config.toml
num_hidden_layers = 8
num_attention_heads = 3
beta2 = 0.99
weight_decay = 0.0
Each number is 500 + 40 x the weight over the matrix's rms, rounded and kept within 0 to 999. Layers, rows and columns count from 0. Numbers have three digits each.

# layer 3 attention query, 96x96, rms 0.176, rows 0-40, columns 0-95
444477529541515484479424453507483485520533482384514510541521522545486525486532531556498537515526423467480444519486514464425536499521494495518562434499578541466510442604537499573547524459499458545463524517497430573494495533496471510518490488467472546544478497507506463497476514478488533482
517506522538536572472485397423416473495526552437498473591536493587474540485529514517471477564584513426473507405491517437448482490521542506562521488489470567501525473536489498501476550472537434545390536594545467517491523566556480452489501458487426510548526481568529505534416548516422500556
541440539440459553587529572547600499488482436565505451394464534446450463506537444571560456370361423556607491488511498432483523489497515510447534494512584495559429503481439501470512440565418561435528437447367558491576492414495475574460562499591590539435430556381497470478545544450487430504
611465512405467530567468530602581416493472431587556479466466551407455531532463435482428464386456449496591457528511465482565505481478506504436568480532544523535441519466463428507479468510443565483547420470394593470495560421440517461487566510587609478431466557443456426484546527467530500553
611527517525481438494431524508513550457565463481484478503586507497489535515451530480485484455466507557508490616438494448496565520546427573486489521531501491458459543531458502529496527484479560495531461527450550507461487533490473470447532481492533532457562517509465473437491493459413470503
500472466497490429535489528499511504516556493487456501526462493552538510502548474513497510500458517504423464540547478512523459495541474465481525504568533498492565488478532510467521481438494446536490533519559496486493545548471497546546517512514471359548474510504574548497531414511535517511
539487539501485549475441519444537569467487436507506492472483511546557526583474496406479513498456444537482499528489440445472469511524430495525535505536503498487562538518555548512512503562546542479523441544514542502437579546519469510474535467511473397531495553533524434491437460477471450491
459451422516494407452467495535487460514463482488507534496427532472568496431510555558536561499507555491515459440508507493534459543459530505513546553513491491442512508450465432482483518502464478477461482466565511577437544513504509583506495509505522569456539517508571525465507455514482517457
555546510613578528471537423322460441511532520442550427515505578505453541437540521490485494534579535432533466484550521429418519516487544469554544459466587491546467520545501459547429531497519411590433503538557456505495553520463531479399472501497421523518528477557506462516428542599408508571
560474504482513448537538538542515482518483445516522460384513517437481410505443520499573510399421470538611519528524460473532509531435517512475484542468518474621429531491527497462525455497481558404581416453467551523510396454483539544490549486560598538404496538469487486427499523464435455493
444559458507491472509510564482482527481453505512494522499493477477515525549495518422469531571516498484485593515516522583498470458583522525477418505481448464550501513539522540492527525462575472408566484429518532531503459486532548471535436475459493491533461440554456497472541531494550519486
586461558456466515530446577523604426471496410554492451452457473461532524556498483476437491451434457544515430558468555468489520447529510480450521433625522538468479527463485464510519412532502545532566518507428596487504606399437556561480587539572566456440429552403468447520541492532484482517
468486508558457571548528537565519520519532526492527492491538437481488466500443478552562499512524511476530591579525541480496509557480482528539485581451498509531490455497459493420492464508511503497457452510476489466597465517499454458523453513472476501500520476421494477507462557523509473541
480483519547448502482486559539501488502518515449582478524546507501478507541480491498500423561533514508510512532506535477429544463496563504499513593433465554532469417568419456398517471465576494496496486492445586527526555493471402542509456510503526514509518472431431414485516547400505519533
456502461443535541516490520534460484560464483515498521511427503511505486502556478550489472475485495521533532478600478553519502505548543485535482476534519490553451515469438507478456521521523425484512502521516474527570488475393488436495451460504540509485468445445473531562501584520542485484
434557463500525443472510558569443540549468542480495499494494483442496422432551511524555444548519490542504600454469500550513525470508505561481448566452497486544531496498490519480495534495490498389447510465503512543550504474498547511503453538449482549489478458497501517521568507496517565524
538517514517463525441566488435477522470448549522405490484616432506482469481511568499502513474527518559467499445484505545507554504469458566488451539517474509567452496543454483503452502524525521486484456543488474513459489527469543457529491496498476518525514541499484472508529523466467514506
448475431507526519518444547472420513512426514542488518494447579450513481499503475514505511432457480520512532400508457595511486529516509486539506507512488550506530492498536463505503533493494459462504530492544478565433514526489515476465491527513553529470588459494494515485495528437557537484
533504493456493491537476528520547499444562437462555545527427422550549598514514490539444521481445504482472454555522500457554502499502495472526534437529553503475521514519521473527437468505493532556553512524491513482466505520486444556431525502538506384514457550554479510494475473514497506504
512478575490549570525571474505463506530496541490463476499449419516498479486519462511553476527534516450543556522571502516517522473514525534447478481471471509511466531433493509474466556492473496500509502451494451416515429451473445456461501471503483511492491509503558525502460543561512479548
528476463492469493527466557525546446474529448532539528554464483524460571546437506502505515508503493484492440514481549454473565522468469533488519462481506540482522484519434464517521502497523505520529547520450507484514536502556496499478501456501513432560477517478467527485510484514454526468
503530531501418550464465517494449477514420585502437553551466498470475517494451575468563483470489566524504530526487562527490538418536495515551440485547526475471475506447494489436479515488509467570504447486463574510549446503515447469523531466524519487508532502519519496463512494523459497499
512543432478520441501438521556493518528517529508549551482486524435494506487515541468529482476522500489488484555436474531484506485547461526498485524476540434602573525474517494501497517520510489458555511452487531523511473479521544468499484490503516474535467435500460525508510445478522549488
496460518532451553504502459472522529532509457509497484526519512512536471519483487515509527498471514471516444509514519475467435604440515451537549530520509534467487444525468484463574456506504516536461509529547501485476519527528465567540505539482504503461520513495505467435465502509451415465
524503499509469416462451467487556473516507480515470451456547566481455506481510543428439556473501515519466438473457481503526497525476492491527496505562515421445498559484542525541534518519486489517507482512528517482509521545515529524547536518478474520503494501541506520495530417528521499478
532556432468560370438516467518467473541488600440513513423424441451505490436564515525546433524492544500518486485523490522540504429571556521467455464470514445508521569469569519498436502542517466492551500477545532479528450427467521548503511488510543551521474521585477565474512446528515513493
504525484472529566491573538523466466484459546540449502590496391467574482481516474541454449535532492447514532517569507541462504452491544563442480496467476540542501513512454495485432582487553485464528544482477501443520496440445527446499464501493529509519455503516488473528497543532544552449
432485546503493616497468495523485524529473487540548542455482578473484492511519458495485498496510461525529589456488453536443500493553483465529508472517512498526533468513491541477498527527558459476462441528519535503561545460497465489509452491504496521460495509473510463558496512531573467481
433488431487569549477534508538457520542428560532489479507473537454531446487508458529488470500502487497544585412557449499501452460509508558476468534469491552583555454512480531482464561472512468436488513511519488522528565493481485436466411522510501573542480501481517522533504519484546527457
548501522484529525495487512507505536497480540545484473473574451441451481578472524422483459507554466516463562490477500535503589409523457564458445487510441506561517525474479516515440588516548492467581504504447499450489497491473547429464516477504492513516545512503500452529489543511525502513
498515469519504341498461478509541458493552486423515474449487477498505499457504525550525559517472498504502460485506478432547461543498518427540546428501503460417533527503545515556532478501429525556447568496525512558559435511512551586533522538497472496510486510533529580518535486480539480524
463488539524487523488472492430496538500523497522515511495488583497472469587544506470513451607490480508536490478459506491481545456531424504465512594505449463558528444496488526472535483514537550498507411496512520487431506504488433467505498478519481489514477544523506524567487427482471474461
515507517477503532469442440496565517523476532474556459495437479503576490490533514524535473438495470489524533504518488512477512500555540495497543472489488440512546497463506513544457481512473483525487507504505586504541499495462478589441541486503476511525481493461514502505483477447490439495
477509586516472524535468523482508482466447442503541555478547502522474549508567553505471537491514507469488516519496501477494473538500593547533483439507560392556514487504530510443468518434513460552435474510562497550458469534498465596455439453465460515530519483498514487496463521538443492497
465619552587428485518451513472497530491525562476519518488467495453544554506537628542536553524457473457517518545550515523437453565528549564526496452481434366563548502556535572451431561462519449547468473444568533538514462550485447541466456396398421586543517427484533527556453493511434511494
571391455421467541481455499524500402499475399591518508437522544521482493492514423531432430475493517523577421484483469498534505525417470515482583522570554597500446474429454428546539470557461612508536466594428516468486564427486573432453536587635556386459490559525433493399589481520540455493
468481543514508484504478480536490539556528531453426453533468525559501468490485490500513541482584532423501461505480496506541506481482551510458543543477574555466441484462515493510545496502489531486463524478499485470484578504521495493461485499490541439409483513525516470502507558530503409502
494487554494485451501450437520498484541513498492483510496466556514489505427545445443523470541519583444523471555517488469536480536457554477493557481517575510470482458534584496499524487524458506556453481514536483515465571552487515489467471520536529446453471501543469480473510514557483448489
512493511485495485521458551520567501484508454473536528450499505522447508491584515509482481497438484549486489534447445471538446526496507434496555522511486461505509483446540512539503482494512489457502499480503493498433504453424503566455523517561482448468512526572519464475477525496535490507
452455483527504533501501490543532509528530509500480478564521485535537488529535518469487545536535501524482427511489491507473454482477576534527486567561474518440486481465488471488445592502474533453491515474504457458527522446509420528478487475452515511398465523549517463559545480454529555492
487516439411547591418491458468515558591502613483493439526434550458550375411478449548569426479474440444560474445463521509445562497543466448509536575462451504418520506439450508528489436512512481556588550491462461492600560512465535555501543510518543537452478468396547600576482488475495546520
# layer 3 attention key, 96x96, rms 0.172, rows 0-39, columns 0-95
536473480447491542497492525489530491471509476494521468538512504531543527520514502446462477479503490559485571537515468446503494474490508437489482578525499504560514588508531486503510517524468538490543484469494572489498498487572498435507517474493510455500472489519500522448541493510464505486
393436550515542496440473449535473573521493649503413511493462444521535391460436511540599511503573565538469481504536557531509502556478561525507524460533537514443532478524464554523473466493403457528431548463494457457491576528469450521537439474409505566467448542496514531561495470526498527471
627528457488450513526536553488510420497469404534535496510545501461520492504503429470450474459439521472509546518473445539590476457440463513450483513556480497520450503487467440466422458474544570432552516513414517486530471456507566485493567487658557447544490532545499467522576509515533517553
687573449439408541583445465454586370488575350554529486468508496440505527423485394474407534404400528492549453480485447490626496500384461497429540535610505552492450526444423465533516409496524624516619435579360598539500462420487567445533610578690567426512492615540453461442620396466434433544
452436460510485510465524495517506433544531488504513488477526443487469510538507492528530529536462479480485508514538461512444479477512498434490511435488472448522538468518567461530499475498467520486447501459522504542511503475456538532473508522540530511503495451509508489517430505490576485482
503479554490548539485457511495504472520494520513483526493519497461497435536402470451476505474485523544572528429506549567508536491464488546541475589490547500473480498524443509540422455519484534533515505501481504511474518506547500463492519437485525544481467568519461518440516475484494502528
452429515419571524488465519569582490590595529495500503571469574512466434504518432545465507460483496564540498469484472534527543480521517426412504492550623491477479475493500506569512450493444530480458457475481539509521552526425472521519479537481545554360447506505384513466466448460566454506
546498536454483521531488515468510500492517472490540523475547461506487486571524489489520472494481484585462509536504455516508466509506497533535463488514534471506519436494534514501546511523500452485504498549540489484503410511519490483483489476487490520516492468517491542485522532439528432562
316351617478515520496484497569526587525486585467439541497469389460546446480388540527532589565582523540445491507499536561454514517468579513543463431509547494503625475566509596491576501455363508548405550471524571465521507554399460507551352448340483605506435519499517485533512485539558478462
610583457517503476543536478489512455510499444527498502487511593474485551493569443467431452440425480419524527505455429477594485476476444453498496553485509495444409536455505430496470517515594520461558537537503482513521492447507554511470579539628522434533558463498482480500510498441541479504
470481570496484529475481533512500586482501552459519512485514472592508484488510578527619501536531509572435504508477522469465464508546471482490504504481412491510457486510492527442516506527479449519420503532565458497480554501492435551541508531390487493531495474469533489464464530572485472463
479392527479506509528513517525544495508452550500523515482496463440494466490426441496506461538483525489476548473526534567535528501489545500503494507519500497485541470519521528444480478421494559500520546462419541506527512505489532521498479506541510532462456491502449478465503498516538481508
455482494494500454497587515510475543538419511499483484518527560489537568443493508487505520485550550429423430520508555495417498501592514446465526447478537500515404529483560461541557512533537542477495583507567471542433466483547522528448463477469474456555439475547522509472474526475407502430
458450524490469484521539489518475549530482500559566486441511528450538527462504550535493544505525519454474519535504496515511506467484513486466509381525526481526501506508511446487522501506486497459481523504524535501469527422429498521351465526483504502541449510542511485531507520502470486496
616519518517388412506567483473476522461473467483509466502618489525503491451522495424494450538435543433495492515532486492504409471515553505542499553504505543462533484515519519400487490475545412591502448530550427519454485452605410522512481519492538469597523523546560542491496531533416536494
543529502587450492519509506403534499464491460516469481519464558521471574574519564510504530460531480492472417453494549495485517538555470457548494462538457476526414513496503550491535525528518467514479470501506463519488507499494474489468488446465515418542511505489525498478450530494400467484
459535424577482510455492495511467466507456527502541531529438456521464538559535507506505461543482469512573509512520510475445504546583541491502485504472435531453562569558465481489409535533515475501518529454525500512578447480503486495459511529504501443535561443495456462480479529490548522473
571493509504483483528427563495495435445546460486486547446545446615508510508499513489459508548521523552491521466585501447546480485486538534519463498537458521501549541524489476468489485402477445541493441509554498503553518517537470515506468494471489482557471508496484498462534518501491479574
460450565439530501483531520547564496542478469494500444500552481476508427498502438444540509489476500512516535555483469569503505445454524496474491603506521499501517451481501532519535470483518490497514489488431480490473514486491509502544528501516571578434434571452525492559501484476538429558
606616416565485417468527428431405505532510475510452463620531574548499502434547499504490534477521516408502441439490526416446454517507499524532505474500521514567486477549490441539499498530573463518433501550549405496519504467598488472555491447534445499607525462518505561499479484524460523480
412489543463551506517543501504543530501503526470483525457577384431494459425418435490533449521479530496488561571496484545456480478493538477556501541511531502490493541440529539504462416564493542494507532529400586479462470522418567495460528514536469534492479477459482476528537494509576484514
521553463536503515486563460506485473496555491532485511463544490450495478416495469459576472506468569452544474473556465540493487559469495549442539473480510535555562448497554466536503458414517481474510544526538493537510486500516522547411471517501456557575445486597452502511459555468528499569
489505539491496499517477543464573497483479459462499518503532535540510527513485453540517504502488470486512467425505520528495549497482496468475520501493521446443464496502481506488556463459470550558475470542471508556490539597428518516501531528488499436524530549475515439452499488478427457509
455439482469550503511508533563512492505513570521510504485514509483514529527473506436441515551546539468426507503506443508586508454534479501441424470499523479501435482489538496525463521482500507414517528490547515448444476511562538483464445496505481534471508485591475572470466555519558442571
504469490483519526485495511504490520517542510446497520505462499416504518553515517512520416453475429579518472499489520503467496525559459617472523515457496479487494452526490552498450536558437556506539522514479508544497489546519537509501537482500522516407503429471466501490516487483542529458
502521514479510488548511503449507531524508450510477462526494541458520509491580506524405465504466472526489519523471514542459464504449505544528487533503498484524528406513504474456486501471500457496510477461500467533460503508558479510524526524467470537484539583473570468537462496477513501563
471527495531493496518496440464509548489476488456516467539471490479462542440517493470528495576503540490478545523486562484501499507493501496507490515516489543497500500482504543496509465483521488524474439522464511521509480466451490454541510528516502457515518563515523504544484495569404469510
597467547549491500516524502486470530481535487526467490525517629541509500461560526454437494424511560440483454523541460436579493484510526482515524494551576508547442508465517482483541495467491470465465491561530468525454476500580485537508406544440504462538473457481486559543490503506420490462
582536536553477507572469474441477478453515477503485483515527482578482544491531523500415533526519573528518487522509547494511491508482554469582501518561472521474402558480472481462471522516543413517493435501554479526476453510522455476544496531465467437519517478515540482468523486574415486483
536499454547485505463457462475478484532464515483510528542490508516536547468496511581542478478469518488519474474529511448422497542513531473511531452455515526472484549540497505510470473491454559524445484491441504536577549476455507496485526545521446483504487476450461482491512448489509515461
471497537453516494496524550527528533515500513528456505524429489454525448543516515499540501477490429557440502510453542592491490499469442541505493494498467487507461474448497512503535555548471505455539467471457492516463474526517498497499533443520514507450517514457512513537513479476490540514
491585487509536564504491466502524489503499540500488507510527502456429465490472504499491518451500489503484496522428466425498480520524530472586490471528569467505502492550540464500443527516491468476495533478476476515518579464515553533527474593475540542514503476529433418446490527439572487517
529517425489453458468512542499432429451540449552459509540570499530510513551434491448499503550513512537543475474492580445517466480505475525485447490501493563567481537589447507539521486544537530486546457511505416486476502477572528461554449570505528480494495512517460453472548551518548481474
533487480505525465472531493477491545488507518468478460519530526449483460501500487509512480489510523515505498544501523529514500443479486504530517475469523490494540453511459518531467526479496461466508542508500508475522493502505544497545499518486473485503499504534500482528475457533477498519
373462563511585450417450502413486567481502582421484511498520476512523415531438584476583496572545496470431569494489577456414421551539524574609484476445481463486528479488521553493520549423496469525457560424548480520493500563504512599501479496384460571487517402522600550510473516494437501420
608395472431435556549464511585538412494459453542577431479513512469493551508497433565398521457467539483560451488551415437527465488452562482442512513589555577506420504417490410507512485536472512496482470563449533483518523453478502461505498537636535512495414515504391442419523537515526454522
482515467531503539533516542532454456504500548533501569545485508453478496508562510502541524570505489467425527532497518437483514488496508535514515486515397492514497533593497469404449549523561479492467506452547442470501514519496487482494450453421486571523489492491507476523461482536522543493
508472491538514502527479470528505421524519487531536514532524537553521522491521435511476561557484522489549443487585499392444438509453544527499556506548533514495420564532518465477475498478472475515465500489556445517505521476511473497516474498502506524538457555554463501482455515500442507490
504420492471471524515447546572510489510582461526627436497483496494493529428521480560465612463493507578517444559534439427464430519499515565441542551424610527476533518421519395495533524501493574553502515498480553484449463483446485535479509495528507510502417572397488501509506513472426516488
522465531502515495484480490502435538543501555533501489437538402507531467476477542469559473486547528470455516475482451475480535492504513617523512468450489523499559476407502458495539601479512570509535482485455417488500480499506597481573501479473520487473560441467500497493508518497493497527
# layer 3 attention value, 96x96, rms 0.184, rows 0-31, columns 0-95
490448537527475506485482479507509532496459459462436422508487499545518576425507516532458499507495589476502408524556521415497430548489570415517552477576553504453434473517570533519527484466470491513455466504531503564486509510513465533527485538501468510514422520506504511527538470587462501463
500503445453535479453534531476488494490492584565515518472512511463500389565435480453555483481531486503496587452436479583505552440476454556512429523448474538553597528464425495518463519510551538459556508469459476462531512487522574457509525428501531488511572476461477500499483534456564528510
507456544473529602462417457471508519551533515449499521425472508469488552470427526527519512470516469475477494486510506449442499547553535487495543451468537493496574554453518479519446516524460492541475512533458505497552482485449486527474523472522491522501489417436547548553496494496554485507
520505570477509513457461450491548519577544570439558476476448502522491483510500467467517511483536473490498483477508497499518478525559530470493535508496500463479548510452453465539445514479460478554531515460475511427515512483488476591492566471514508500441512500419545554496459447519519482514
508479496454542569461428499451526488531505517450525493450457524522523523538466499497506478505474476490485549474557482504431462517547527505518496498458464481535529499464540586503445525507452504515508519466492508559555523523534492539432568460525484501512463463444535554513477413486549540495
521498566514533541468473428451540531543540502424532451464538489535491506539501518521499500465525443508518432525457505464506493523539508458502561424511474469527508569482471462520483537496502487541473482481450512480522470467434466509495535481522496519478536455467564509484499488507501485531
476490459515466550515515518574476576510558460481495506537517467500444539476524520579513546536524549502521419568496503511435405544545484524431540541509477583528517499453464417563519489488435484485532457524521511382439483498555446486415455503493530560413417535497455538511456594510483513519
503514483519509480507526522482470463441530424568469513555557592464492487556455488491489511492503521515507508474448470490501527486466450530523489463466501523608498562549494511499527488509510509445505504429454450548487476503535522405500482475484520483580524519558466481473524530491487513506
486492447481450552510499479526474508496504519500533520539530500510435543473463508552481530536556510564516474450436467532493542526495478493471469504448536565514501525530520454613481476491451494495500534524513508472442542473463508416461482486482513544476500528526468493508481632519512482522
493475505484551545450461450442544480504487494488499492420475535523506515531485513522515479446450502455507540456544496492453516529529504473529508465511496448565531516455493578500441500539520496497490509454470528564599496532477497560500532455536481452569498449451519498536506422509525564449
524497593525485465481516455411531498527507496493516514440530525500540504532497476474532490478532473467469516457498531469491509501506501483556513410494523442501539528528469505454472534484498505553477519467443492490504471491457516530511544490535521472530554480489571504529540486504481467480
489504478531487436542524535535475477494515522570493512526534504465508457490491493479509507486500499487507520505465493532540530446465485516495492515513548523454474511546519494464549494501529507466513497506516493495451477513516531420512467525475499523515540522570446505481478521479473482528
500447585476399534448607504427549476452433515500514528445524530550534541515482460477467475570532517456466455509487537491571544462509507462575391445542479537486461560539512499416478566511433480566482454507495478470453551513393532511454465464495501487498506508503577484485537591522514457516
488472463478493466506539521547472508491505593568515549501490456474485483525475501483539507478554477518476539489461488596534516426479485555489457557491493543512550493469455454473508535477504505456550530500521513412483514498498538448495489470499542525478537489504470485471479559490535496503
502392602536507589572474503411492506507478511512485571456501481438554539528357509510528468462487480382450467491525532501472530522499544545526536550608604506445591500459529540366533558505489521529496471538466491481498470540455531515501448521523485535476510448534495528546502507507451497445
494550540531480559522464468494497472507545424456488506548500505555517514462493505525456499525427470521519461530527506454502486563514508453489529503530457431479446470549557559496509477493492509551465480525509493569496506519514442509510523549486482516503469515515505498490524463503442502487
521494569483505543441441446451514523550518536425515502474469446524531519434482485498494517520534514485529460527497526492527485549474519463525557500509528468427467490491533534523460487480481495596442506501502545464461526498458492518566547499506484521438489467485533502518502503557478469496
516477522500514460542512489491497475482500561545474507445520467484531500511457490454545528478521482475488541461425515517590567468470481508508467464496547506470530547496511475468512513521532510482536489484460517470528491528469566450575501483487523474507571461522539487496523512485560448478
509519447507502506566534525555471514464484528564514511534561501499482513500556489571497477488482523571497519447447502532477510466496495525440463498535488526464473481496480455521533453469501485463539523517535530437474491514495509499475478508488512539453520532522467495481486548488490515506
504540519519485461473507436458519528538553441456547483456516541568444554509536521501475510500512440498516551511480490463470471525559499459486532428420455442567499552494428469535482490491511486494502508462459491554530537452483435531526551475514513464505512496463586500450497446492499531517
501497548495485434483586522499565492466481452498484503486487550515563437530434448428503563552496511464520493505461478515595560493499479471545447519510447497576502575524523551456496529528453515529458485426466409537418536530509549453531471461480557486542524509534514511456494527518538451529
522519477456584511434445462511540557563500573406563469470452500491484409449473512481505545476515446516520485526500499474480519543594501481489604514415496443518503504458542466579501472522441493542508561452484498515517489467456443573550560472491490582475507490385539527497465445463491548573
500458563458552544452484454456522522541481538403504489454465538469485454461458530512515491482502452463512404509545509499493519543553536487511551518512537495518520491459566515511485522561433500538487511479457491523556491494443468543501501477504478538525469494469508564541476465532499518502
487547490521421486528543555512485465436486419571453513533524518497568505516564486502493483509424516464502546496531515506484490460414466529522427508547466487509450514572480557442546489496543483486488466511547520513523508569574537474521455533496515453566516509547487449488539496469485504462
491492541493491535527472496503516509513481425447512484507474502542515566461523519563447505498464522499514427507554524426489472563529540448486564458559503448482447461498542523472497479496445484555450477527533506533488491514496442564524484535497470506489450516525506508501518484532455519495
492520445494512558587507543571500540466531449530521531525481456508440528566476523545462560541464560488503472503507482510444490529539484480423490554496450539526463497460491498502495490539463484508525456535547505512462488541541489479413468457482500502493436485479452537458447587521502536517
501534475493487608535458510486467511549525508530504572516499434405528442456565506593554390459438446458509504549535548546403500536488437611439478557476533511427541461539480501457538486496521477567500475547539568388526456533510507500429491511505484572491498485469507444545471551460462479484
525566442478524516465517461496505477496479425488530453533518603513462512508554491524438456532434528542508543502571502430364481516528514425516474433417455484565407503553546585565499463524465495475486560448555491625544521511537470518485521490505485428598437532496532487482501427510517569517
518482564515417473467529482519510509495558470470533518457627458552501519494557514532489573511571442523549480575456509441504392503552463587517495420494436512549541589486409401499497524448444488556463463536455482359472489429501469496424499490484556545395523555481554536503508619459503441517
492476537507505491468447472460494521572497473445497429469459524534475548505517522504477463492548528497499506506531483429494432534503580434518621466521517474520494509497479506546490498452512518501477512502497516541519509441504451558549523521526484499459459495507535522487501430537504522486
532502487476514454489519504498505488474522556547470569484540506445498409484472500471546538515531503507503471487452494541547566479492460560492439541467503535515543527510491505494490532502468510491543481494472460418454501511497566457520493452482520499491542491517466512490503547486503479541
485478533520466526466493430432529515525493467484518432467507486550516583493550547568496441489468467479496474536510507451455508508514532483519465466551490494508510537495486544501480506533499507505471480507503523495560511514463467512452532508508506470526487497472558486553544464483500502440
# layer 3 attention output (transposed), 96x96, rms 0.182, rows 0-31, columns 0-95
499490577538487448524472587539480492448547479449517443515521443492519520485509505502531564536431511448455535486512477499485486549421500509450537535524508472419473429497536558487581482493493516518514554486452483507486481504554486577490526492515481481479470528467585577508525450514466454492
491522423444558528470516427480479491524433562546508593481453576500487475536502470483504422473561495564545487498465508492509538442560457508538457482477492537566508580522474492495409519516503486471501466481555493546524532523464525427530466501463492585517552442490457413493443540479535562527
570567558470499503467451475430561477484519488475483517418507503538515458509458464501589541521443522503452478515454508495542565497509456473526547495522474493423477519498494552486537501521484483522492487539506459484485472516501480520512543502496513466442513455490608533454587453534533480506
576556514444520496444488459424537427482504519449464495477506495533524445533463496485580560483509502516500492542470500472553503511514474502609484516563454523508478511475497527473581533540485516532499485497506439439485436517553471497486505499456460463413516434481583577504560472528485475485
539535519458474501477445479431552481473522493492495511484479484541549427534464472508551499489451514529478503557487489503575538466520473474528504539528473540389512505499490613506511471480505466520514509506556476477458486534517484514492561499466496497468476430481557555510527451507544503406
533547545501480477429478512412533459469504476441463489465535548536481469544492491506583533487475483514533485530484482477552481514548480531541537519543444481500460509501484526457577495500499544542451483519502472484510448485497482482492521499482509455456505465489599540436588470520498487553
517523548501486493491528458525449537566585558439518443548489455508503506430586545478525521516493514453437514498495457495461541545446458486480534483501548477504488444498578400491429536487523483482579461472448499407514478478524481456444530516599522563468524563517418557493493549499492446600
431464465504519517504507500522509529544456485530508511513492586444462515450522493487437476451513466513512506511550488540450488478515500501435516478448517501581508541526498472505430491475513492471488501452498526584529541490479562428489540495528532534563499543493443408471431513480556555561
501508485459500491500548508553478507549507543479519502510490571509492521449565527503526477502512468528446488491455493560434523526443442434473540472450552470555508492552552407540423542529463462505500512493480543459488513483465502426448552511546506528488499561474487484534512536470450523583
527562505497479482482450508439573464425482472493516535464479516526504436548448459502526487490380512524491522536487519487600528476549503537496484523514455532409514519491444618519525470505508497527485481506544472549468486529495502528514515515453526488475498442478532514487549430511557507452
499507521513565504479435517432527478467460458479435494426526540500504491534455452481504533456496486524531469503516525507544486498578523544541499507517429497488487558497474575482579497506451517522435500544475478518514463507504490500519500506459470439494528464498596475441560462496532529513
457432459505507519531548495564476542541456501533512508495519495457473550474506506506450475501562487481502498468498513513450493483492521491497486490468541499588506525503499437499460488476528497444485519475468522542515533491488536484509449500480502533562530532519439442506430541488477530521
373469504536572517593448513546471492448521513454456486495556547483486510496513585464534535494529496535541452439530497544502515557504565533524462455439419450503446497515608510503455503549416502503389589564503563504471478588456463460504522506501441459463461448517527423451536442489492532480
486492454470544516504536459550445520531442568524527556491459524484458516497544510467504458516585480523517483490461501501480558468534481510549466494482515512568517552493509431459429538513479471478510489502505509458495500501458500441518483493472483549502562476518448437496426553487503523529
489500559530500533561429503466538551468463458512490516422486484475454508529454470424537523562496503470449474416501530508532604496512560506517495500499494498400479532443524536421543471446493494470471499544457478529467485553516473568553453508506498499463532498525604487450572429523537486514
515474551528409485510473555472561505492565424506480428532549489505507522511462504527471524490455508474462505515548495481516440552474562459459515513508502506452525441491495549521581474451506520517486504513509494502475502514542473526471506486525518435518425541490530574527556493510485455442
559532552480496479465452534443520451436499502450475476468527497508507512526471474533578540493502509487486495505486495482527494559500497499541512532533511499452474505503516556472588529508468520540448520520482471468475482521534445528506455471476478459456486473460625568524596469499441474467
456479449484545517529495452526523507502426519531510569432503524461449540514508471498510481520549486522520460470459520495500489456548505526517489491485478472570471563504484483462475528527478516475428514526504524548557529509446521469546452503444548492500544458511506406505471508485517531511
497487449502457523534557498565465514498480544518535476538498492473491514487564517494445447507521484495464508468478523523456500463489521517502508457521513516551520454523513387537461498492516485480528472499515563446521484494467500492479493521528529518495542549522422478544425567492489505535
537537543469503482400498516414542449510533477438458488520507508530513450536482506522469553495447461530565505583531502512548457499574467530510538505510423493488519526481438549498555495528479532583464492517499472488497466443498481440482588472507512428510493489481515520448535515472518518528
418412453502547511542466458516516519549469476490502527510508572471486507475503540494491530477532483536547463520585478485517454545497564501513464505425498496605457522513563499506445505492473521428407561477502493593486546545493523426485519468501470549511465450491480421484450471524512513473
615541514480449487424491407347535447486506510479498514454506512585531447511432522525570534507504472484502557592461519464566489512501444462548539520543520511504500492499478524515554509519501541554513536479532442480491435495515461527471540478453469503454493458472580588500546493529421484436
533522564508480488481477474414531477480514496477500523446488504549511462506440508513607530524451501501475518526487515488556538532499489477541488525526518513449482485484497556472545488500505485512490521485506435516488449543511478545482501485470444495440474463466605557476573433530462504473
409458467552493516569490525589493549498498467528510474563518472465491547484528504494390474476491526485533500450551510498470453488511578544424453477445495496513540504526487505553451492458504465473481488505511550534505539507483507490532444497514557517598481534527372442516432549487567507486
526506557531443464529474550499533496467546454466503426505522449508520504479485523512496560509429502463464523504533502499518485555453563491478537512522494480421496432480529517508569480478497520535503531514469502477478464507530474578480533496542510439470457532501550597507539456521474439460
508499502462429501526514497536505536550542507480526490578469458500480493449566565470479468517469525500454489484519483475499530526480517475472525507476534480474510456508575434528403502460542483471551506492518534494484521489497498475465561506571546523471494547548377523528470518516511427503
532564530534463572502469410442497536467543456496467469488522445562509500525490462491513416458483582458458479412476577456524527465519512498516473468507558526441553513537456492513497511449531426510548396569520486411477491545492427569535386515460503490548559582559454517483568591529504501506
509498504487438492455503546475529468481589467472511449606496459542587445485476498569462473442371504509491553596564494548509409493493491476441533530501513506426575448551456589605485415467514462551536572445560527539467467481474525533424626502507487473555410524451474526527503482491544554433
469506531514546528476493431487417515568540531436449444445579520511514494480576555489493584459550484480521494509540421518461478571572486536533519449489417457597481483512544390479455591573452517515460465553423523389513484500507541372480551501587541460479541460525514505397537529469521458606
554539564489519466449488576478511455457520494452482459487497454503533463534474472503522568533455468497522535521501479520498502494472464504488547516541477479433471499465482561448594491512501542568508509486467470476477464460557495531516539481520483479471492495461615589479531480497489476517
469485444482541525494500426492485530548461548538494561451488561479489516458523506491512466480564493533509456479503495500472516510539511498534451477478526518603488539520511455486431561508492496444489494494514509527549513539485518466481462496479490561517516473510454415501454513484492551528
476534569541478467503469544492508492443556455475490498524535506533508480554508492496530492525393496511485507493468491479530487519519505526475506513520444507417504491485479589505540473519481506514455451552502497483491478519485468524495532528483496424501485467483567507444592494477542491504